Weights of a small transformer language model: no biases in attention or MLP.
Each number is 128 + 32 x the weight over its row's rms, rounded and kept within 0 to 255. Layers, rows and columns count from 0. Numbers have three digits each. The size before them is the row's rms in percent of the matrix's.

# layer 2 attention output, 128x128, rms 0.172, rows 0-127, columns 64-127
096:119142121088136167110124097177087106127121111183144138130146058184132096081132094087160109102092119152127107154202088150100179090063131074130132169154143142063101112132071165111154141074154106
095:195134127151200052144113134172119094110141135112162100096080098107105125150137138131112111147113164162128093140123150098156111125143064135109118099115155093142143098077145109184211179095082119
102:109111145117096152117166105171126125177080099125048109186136082073093173107166102086102135140156173125091123084168153139123104156138076107136148139085148167080133078101121166125049119067168144
103:077132133103080174146127139148116139129108138166135079177088110178186129114107112154125132106155144184111173170153106130112157163158130130129146094087126096172130134191160151157111189131161188
098:115090116133090141154120139137132105150137076087172060106147052131067133129159199107176132158129150090131072051163129149178094115177128143169102128173135096089151058151108170167157148161106125
100:153117086169172134090113151112153128124073118078119146140155112079197123118151146139153176102163120133170125177136128140088128109115145139044094146080131125123105136096114086155102134141105151
102:090158147093104186098106116101132131173168078119063144146105066118120178111140160151177125141151126122149178097161108107102098125168116125158175157153164126174154156129064150142099123151163117
097:139188163126159116081114110124118132148122080078143096133067162120133153138208167079118142107104143114190146118121089103114140077126139095154131165146144116159117110087131115142098104185194142
102:173179143154149174089101094170108121129139170131120080163159141131149118129153158085133138125123178084163132130176146139157097148069122178129169142111132167076139070113143086118073078144104111
105:145135121089139167128130144124151106118089079193162147114102118079158120168126152104113109173149130146131098108153161123192168132174152171168172123146084171185138090136112199154083113112131044
095:154105127179112166143148158164155154177113107151130150065115177122136105160096144182092117167106138059096102155127118167156100101151127139136160110139129101109085087094079159173097189128125148
096:128068094161167123129147062174158169128090094136133154136147133137142066116135134217125097113104157165135122163161131096106080106106103140115121168087168131088101192099117111066106108122124109
108:172147056146190157144164153108175111101088130144137096101099146151103144117104145140121117168146049101154147139114137145188149136112103166150129134092170146137120106068113184189131160136112096
093:144142173093087107133171072057138085149080167132151114121151124140122158143072123169116123141123151147173160206124157112105122108082113114112093131124190130133127165143195143076135146078168149
106:143132115068105148089127122100127177143144124131126114126165184166072185126123142121169141108130069102193080108141116071145171122140174130071071179114115163158164138139164129111093131133080137
098:122135131122113102140142098169164106137128092083125092178153088102118141095147152180151154161160105115067139144145086129032076161107119146147109158145081060076105142172126106167147134039159140
096:103118112105186093139083145099103156099112108151216099109138080095130096102137095162063132136112107184178155102165126079168122134174105125079125154123156077119167174153130133148128057096136062
105:133111067104157117107112102192108139160123142106114132071126120157113108122158151141093159109120158111137140136146155119118149139103086165143202134058117120122150089147112161005085151081145152
109:122120109160094114146201118186117150147127154107166192140086168174103151152071197142076123129128127140134145210123139148117128179092119126093119150124134101056088070162084181104121140173114163
100:101161168111131116071133160079110163064151117107099130122126125092115133154150131123135179111185184102166112099101150142140121143113145170120146108083128103136182129066126101077105124096163140
101:174164140106114156125088129203113122166104145087132109102186137181137135102098136091085112145157162063106098100101143112107097129179153124162124076152120116128109147153100104133096115086147112
102:099096097176069117120131130120103161136115182109142148161199119177194091166081089127140137120102135098123159151147156139202096145165090176099097108097129151164150096092135141123084101123079143
102:149083123144138128087139137078149110097077169118124080147153112088140102158148073077139100106140072123133084082152139138186159112139094113054100140141116148115075061163092117144226129167102130
086:154164148123146132108147064120096084108173097121175113131086067139132175079125174162143097095136160170142135134117094157155155101151105149144139085197106113208114159118083145125205143133136132
108:131083059158136090085065191183108145098095159182169072112143154149148130116145094108095058102162115106146082203142140136081126156058120123091115102141173119134100160160163200101133102094104150
115:166124167098065164135103139202120106184099136088138127169121078196093091162129077104166101124149140123108107157150090136131114136087190133113122119127127160090175115116141093117174185060107117
099:094148135099159156072093064131100181113110152115148142113150085139087204134134117055159190188082146136178131171153178135171128118114115105147084091097106122138139093120149142154161074166161082
110:168129129112106136127165071095114179159144179117122136141120110154127140196126075105111165076144052129112125153130108157107124096094135117101103071174104089090189106117178085085132137125116117
106:075148104170141174122119135159106137158153095133175107069116090118112098141144119177155128140140109144172159144154101091096122080167135106136124149149175080094134200102137129172131136132124185
080:120125167103143122125113117130152095144107147137136184091161082136148083172114054161144160128119089183136131126112176114118117137103169135129156137062158127122121147131149163099127112164143032
103:144153157148097214156131128078170174138107123113100166143085142170091105053186133148154121147081077116097129090158124191083146166133147156120147099109129149127161071077114105153143070208127152
093:168142143093123145106078122153075191111141164125132061152153217106131097089121157113171129073142117104161085101081109121132150171157183139142088115112157125110121140136147127101173090104113100
115:152108131167102105125153082179152097149049130107131097057114098158102125122129146148088169128136133132149153128116076120132174151130168105093138102187178135161061162168116173173150062140123127
103:187137098146145179150120083109155116095086121124159165144173151090100103125176118103111141103097129118144099185105122068143105157145154040088097173140084156102107100099159090192171135170071141
096:142145107152149161126139117125112159141087135121062124186141117153149140095146191152172127168122121126152108113125097105173127125098109126115123134128094089122144092151107094112124225109139161
097:140147122088155143123130142106167123139153114113169145159161151090135224165098136099132089170163220121094158144146128124123125100140143106065082114106200098159121168098154116168165189073147088
100:153157109143093138150157121181186091125185160147126143144150112113133088121145155157153111156182083105104106116135149146082100158161160113098086108088101130068144142146153136093130100136095044
093:126125099179141122171198114131087141117132168133215101073138157160108165126151126131183157180154063146086155122061119145171118109092105149096068106099151113126115152143138194127125142151166071
106:177118138077122122117169099167111146092202065149134117118117143180113085109160084132135117149102135118112147107116123110113181069106143097175132101116144115115119148154121119101134141142141098
091:088128142137133136154139098130153078133122185128126111181128139102091136128130087115170146093149086151120143080080120148107132054162172095108099141132018171174102170140148171143115121137132118
103:133113094131090117128147134103113151160105133140137105066063135117130117133163133153142138137116130133142080141160127101077157160178084146157232120170151120124107151146118129165155126122126186
102:123107090203102129164127175148133113128122077085135169106123154091150137069104169129119107074176124106086107058118119167074138072139095127159132133113156112158152130148112117084131160091139149
092:148140143106137180090064214143113185115131141125109117154168083100106145092133095064135137097107087109147111137122156139119150131187121158114128127098137137176152121160155114180155130105147106
094:143088125136090047124150094134116127101107068164135111184103130162145142086130111160183143117136134104069127148166144186105108088099171112144118118082098148081102139097073139150199125128077083
095:138151125154120079068153087090121132117146120091157146129128057111115130148147095164127166180125184118150179134098145110134099148106043074078135117081119169078100145113081113166132127150112131
124:121108083088102143118157104084152103165159162120077131154144116130114110140172106090179116089143143125107141066139134094147114110164127146181154157093114113115116141112151104136128116112162081
108:189154121095144142129098178159127152116129107113102158113114120177131151152146120128167126081152124095114096128150094129156141152141110148137139114235083112144149075142191195135065110065133099
103:164159114120110110094172127149085088066196135167134109119165118103151164159156173088156170131184144148140103158120103112100134131089164210094062101132153084103157193154104158104146154160072125
096:113117174100163201131070182123145146090118125112124143124103141094137183125129089135116173102102174084114202109137053145134150108094172192123080142094127143150164132132173107069120126102131116
099:125116162139080159122176120112155120153121013134149129137110086120086112108136154137090119194110091099133104112146182098129105124091077119182141157145120184137168102162122146121082199094175136
098:143115124113128118156146089129175136107147174167143111165099127127138087123126128173114090098102191155154078123091135144131104037156180126127073218125093178117133117116121122185146146148112126
116:118109094121131082096118145096173170135132138116117136135135128138134123097101143136116149091109149059154079183154128184118128187210113168178157172146173148175193100102130119108136130135093137
096:145153106169161148154114137096141169123135118099174164152133161121130102174128138162096125116095131092092098127150144066124077103089152082166137183155213105159180105134135088147064101105188120
100:132116128182095109116140108148089117152076136143122185156136115155082137132108222140122079080080173175130118154145121137098139142149139110174148086136184180150162149122160074177185106164128145
105:127111162108109154141165127116112123115081148117093143124148158195157195138207107162163179137156181114112148144200124145141123107168142122116100170130095103124151144189107087178170100117121134
103:134125100107122086090142152090118132156055150165093122074120141136152114077098139165096134115102116176137120129066167143127168100118108135095098121175112114142125142108155084171079172155094130
105:135117157141101120115135109145167113101201148167123105115181128073122119141102184090136148162180094114101142147179060110192102107149144168191135129124114175093163101155062163129141115145122125
100:148133122088132112127135133159153074156123054092154102163120124114126145131136163149149055172141112111140116079117160128099121090159152097163142128210120111174103183157106127153056153116119094
105:130154130114144150131097080078147101107131141083147106072127160138147093105141107145155102079103093112139139124088083130170152139156124093075139111130109133155110114149133082159208120079159109
105:149092097146188123151148169054102088136117109114147168132106139138153113092149081136098147089152156096115135153164105118108116113184155089142094139101107113083105140140190131123117073103134139
098:161162142163087071094117127116104108130173153136129137130129118165190104079113101112127123165160166083101107114130158080116144111108129148142120103065119131081129092079136108105121104080059081
095:081111150167149160058107130129141113149133102133146128092143088105073127098145080112171149091196116173095108183093091128139165044146112134191103121125123153127149153120104103144138147085184165
086:103124123038155150087101180170133166108164070120102086094151100162123116148112145094125157089102096134087092133085205083121097093136073127134114132108169157133090125135103151109125180101108145
086:078102051099135100103136183114112123184141167154081157189161118166146146078122140104178121111112091147143109187139176146105146178117149177154140115139141114141153224086120134138090113084100176
102:111148209136144086110113133089132104112127133099190137152097131105102102127132139153126144111111071142122137089117138106110134193114106127122072108124090139126113082150147138116130186084129117
098:182100031110131058191105095100107060144139128103140174079148151106146146142130093138090112157128076076154134169129125156112135121170117083147150180093133117123171126104130108150104109136146180
091:120130147156055063156134141097150144154145170199085111126110069209171105112167159127170149195132100147150110150141113119184119077066149102082153107153101196175122126133129141115089149156165136
098:137128139143141151113106176128163113147162126126131098113093174132080152070072212164110118147161082153106076121128077077099148170083204176148071090140139142181157128169194101136136156184100126
113:156108107131158175105144117169144151122155096172107140080170129130139157098129122188147137128149154133091132157137163148044110077133162101137177146156074178134161084181101121167124122125112111
099:116118145091135123166143108148141140135188123160070129166120103114115172183120116106070148107101127164149162119090156112143132133187087139180144104117188202143118103119144064157151135090184157
095:108125160198156066190094122110135109126168099114106154119106159087103143084208147181157106155140155113135168132167094130092117148172079116167144122098164181119134104092137060072193110123154168
079:118145102125161199125054129149114147141129149099176048144140166076143100171104109114113105147140091130106139181108066092091179166098133143104164139150165118103121200124054129087169127053115082
098:105063163115147125112102131181110145119157132187149161144148074112137099149131108132130136106112130152108127145174135149120139162126129096161129124185098125098062100171131128100101077143109092
102:128122073108107154107121096124109085129081151108154122101071134097107148131104186095119120145140131104121151152116150133131127159084139153192151146174079121117117095095100096149073155126151192
094:133161097147130153101135151153094144112158105119147119162168111124129074182181163185135154164157144114114117188128109132118116156120110118158128164141096147150101109116107140083071204110167189
114:125124114146101091184099133126081167170108118144145147125091187109149101122107180126101133145103139123146167082117188113137160108166076116158151105123160043113144117163134177144082163115111142
105:128103132217172148077082122160083177134104093096111100121120151095131106122119122141136124129161106122138153103091135149090101084099108126159160131126094138153071141129084111094133094118127121
090:109135124140162156146074165164101098157157090101139051171104110097158127081074176127095178118078139154136140094121139068120153110141060184125161113087142140125092106147155154146139119094114118
111:167093111138103145155147180146139111143125153085108142108134114124157143168086068136107109142210140187101110125073083128105125114189142119075104132142137176139170124144150143122141122190121152
098:098128157163031129112171130144136191164140044170129135123149118123094143144130148168073076151142097158134086114118124101175099127148123151189122132087138041134151104124136144112080098082130127
079:152106115131118128179083124119152144109134123104093105162147160145096207186100166141131092124125082120086101162166107168131120077128175158140078136052083146132091157152143181189089117191148060
101:110144170123141154086124141109141130140134158107068143171070130093125111153136154068143136088117229110113123039141157124102128120179158131099114158115112094132137133096161112073135043135122089
095:091172161134102210134157183131103160127119089175115132088130139116147130094103147142134095103117135109099080090105093121151130113156109133152104160164098127101104136121120132144115110137113087
105:119106092083104156147128125123104109143140189152125143164153105135150123179139166160135128067162151156163104092141153114138075153097116146165140097080195147137121134170174089052089078097093126
075:163139140138144164161095136136100092136156090156110114152138156137133112081096125127109115099095142147037121109102129116121110110143070163136069106131092088128129162101142087115155128187128118
095:181139119082108095159136150102077150108171095101094126111108174120170135141131126075163152119083155152051171126116123030117137188111195152122102171183149116160150096115072166150135112142083135
106:080133120111158173125097091128129122142208113115110079148168101128138106142049150116091117160182148053204068081095164117134146185153063107116116133129135151107093133137137165169103118071118103
097:124179144095137143155079136121157074168106096100080133223085089079149158181134126172135086111151181133112128082108172069112148069131160106131093130139141129098188154097107106150123110092111109
085:101131067158121148110101115123135126131165095121122148142125150161069100157176118126129168110195088133159229115115126117111166150190126128144160178102134099128111163179134112150119064172208100
103:059124187135090097156142118123162153196098089193122150119140207122082136054113140115178076136124133148108187130139103131079180111115146157185132132152144145098172187158115153149130125137195158
086:185137127117139082102138149165098098143128132097060107072155058080112108067156152150163097165140184094151147066081085152172134150148094079151127109153098136093132087172146109079072158096154120
089:157132061136162083141088115053128109140133143128095157094114118090093108118149057131145127135116106095138137161060116148174122165101096082078225141167152116144094142099068117074143121091189176
099:119113122071145165097101117129162152082138082092144149153166169176085162172132098093137148176149146150100087062186133059162106151136129151122141138128146106122161069140122142151105102151111173
102:098152126134113152149092104172128150161154117167139100202149146152100147101129069093088123138142133155091125143136147096108090080125143123139144214144140080119178210097120139131080140148101136
112:115098161145173139132112096099098066134119138047104125088122147093128109108166141074188169105098168100168120150093109109139135098161108134126153075192094122119125120126121044097040145111140198
135:151177158125126188132156173113148113079167188164100104165108114103138145089117159137145087062154176211120169167111146102146043063121121130142160126132117172132131092135093112134090236154089154
094:104130145199146136112135146105105160143210098156155131184108119128128149148099132154116141142111095038102086119182102109110106119157120150169109155069144184080128141115140107125113200172090090
095:125145163075121177100151170186175150132131116146115107079089165190162189146168108116120106093153087152108143110186149113117082075150142085137117164134186111142121104145127147145097182130167129
104:124125127076125171109148127111141100126080158075117098150026117140084117129181127083157122073136129159175091136135085092128128195149104115160118175212165113109112160162155137167160136142143140
099:089129140142150132109178138143150161090132127151162129113120125135102119082147185135094144123138115117147189139101168132111090149178064139167174090063075209116133152146115134085090107073197213
114:113113152156087142138161112062078108190104154116133111151125121165070120090168183132123195079144101125138120124186132157175117144128201178122157128172067157137087088141126096099145106173135105
098:141146146170131177125145204114123212141115131115161118166124147132123154180128137110142107158145205144187070120152133094132087164157142121136172127094153201096121123136144131076108137136155110
099:167089159140146143096176186128131126165141067118099111125124092147159057164177165105083116092107130116124161098146180107117097159120084088091083119096115177096110102178134101136136109113157121
107:129159175118114076125157155064144125109149160127068146120123141147111158126128136100129162127151121135124124116085111106158196094141112142123076117071141151132156148124151127223142163122138149
095:190137126131156151138164137114090085144117153093060158062155149156134134172099151134163171176185106110138137128161134093152129179118066148149182204131081185139134169181095130117096149061163162
087:130105172175076073104099133176108103116141119108060089134083114145057072161109165116078053118102162094077090096099122141135163139114066162080105161132105120103113120160166171094171109149094081
084:119163164128177093113091149104137146135136129138078226153153145144110114134115130085098176143120153089144137117127156143119156113181074148157097149149162133141085183079154100109090130117102143
111:168097111112139139103153103133155071119126179131121113098081093135146086127127086117151125212154145076093131146121087085113117133079130102121127081068151180121119132186134129159151122139090147
111:094102066170143161115066141140092140116183130124185135109152079113108123128119101105073128144095108085105118087173128066113122168111103119096090100116110098076168100177131134153102102120162164
086:143142139161166139084150105176133098142084106146127128178151081100083108132137143098128097090098126124161105202107125130165109109071111157165180130148143161068132161126158094098121073177103102
104:112101091107133119150148089137117112137133180172103137059163135151133123162085148150149145107122056120149173198103106092170152120096198081167135138109077153069107157148136142070199167187112149
089:069075113162121155104145122120055108117169165087088167181153143144125118143081192171161128091090092106113131067161123110117151095099162119153114103201144149130126112108142120120096149138169160
106:150170100123106143145176080132099169133101135159123163174068108119123184213121156184123142162136112098152151148185147089110169149143140072133118076113143095124140186145096161130184129119063109
091:105087140168133140110142129101146136080123114136150127131160168152113105057133143072179154162081092077103160101201097129098122171131165139144071168172108154099147104106080158112080153140099136
099:139128084140128105185058170111148082146089094161088149138159128087084107104113089148113070069195125156100108126149132133130043067159130125165210135111138150127133125146155111136121086122136134
094:106103089138186084148075111171161098163122023137134122154104135097086152107194081104069133113160126137155127079123089096127086153163130141165132159142155096150125140124119139175082172103170151
096:091105113154144087068120147164168123106171108135113109146121155126165149158173079074136174137151080187113106115113135087138089139079106179098098164076149128146176097077157118176100100147129119
114:124109133093126102150135098125161125177145125101077160154096179110122146136099183121145147136128142111075145102161118159105104149123106123162097175140117129171121130128124063132126088080158111
107:143160125172169158122099155114113140173129079151086107134128082185127096141174106175139094132122122114111169122142093094144123187144097114122102151084120096134131162134167132155110188106158114
101:116164131080141114138105185100109139156109160127125137072087164103150142145117145107178109099114096103133097176160141131178145177223153114161134161083129165193110113109133140141098086084133143
093:090126170120083204168127157187116142149173107168117096143129158115124128155122127087226109112162087147114132096193103163125091099112128153154154164112132138192135109160157153127158186158139134
094:122147107163085106127176155149116141150121126189144135088167105128113083111187179181080083087165130185149175081139116160151097139111103133159193133143108070078143139146083101136173140105143120
094:161155127145196144156070086179110109133115109119109154116063093171121118133127111156146190130145148167155155195104110118133145161126119099124113105125091146072112112131105113109134141131158129
112:095115109125170143131135116158133138146103064142155172140132147068126220182116118113098142118129166121164154189138113142185079155145134184116138091079114131148164135118036113075097114121128130
099:134132146113085128147134135108097141133183166116109176138116108064091142092150199170155114141080184140100110183176153149104153113150164176145105114117178148099068085062163095134113125110117109
095:106134204102120121137157116078127150083139156163134097077113175046101152096125092144088140165158105115106187106144121136125109155076110116103082107183131150107118107132122109148081190131146119
107:131145135146146121131157153137112150141134038118084140188067105123165077154114137119113120102089140140129080092141127124123100143153065089104131169132177103070132133140088115105087135166169138
093:195086152228122130124129151173085174095158141085109110195148132069115143119054139114172113142111114150089108110150100122134078100138118134164158097150155092121162111127124138149071138100126160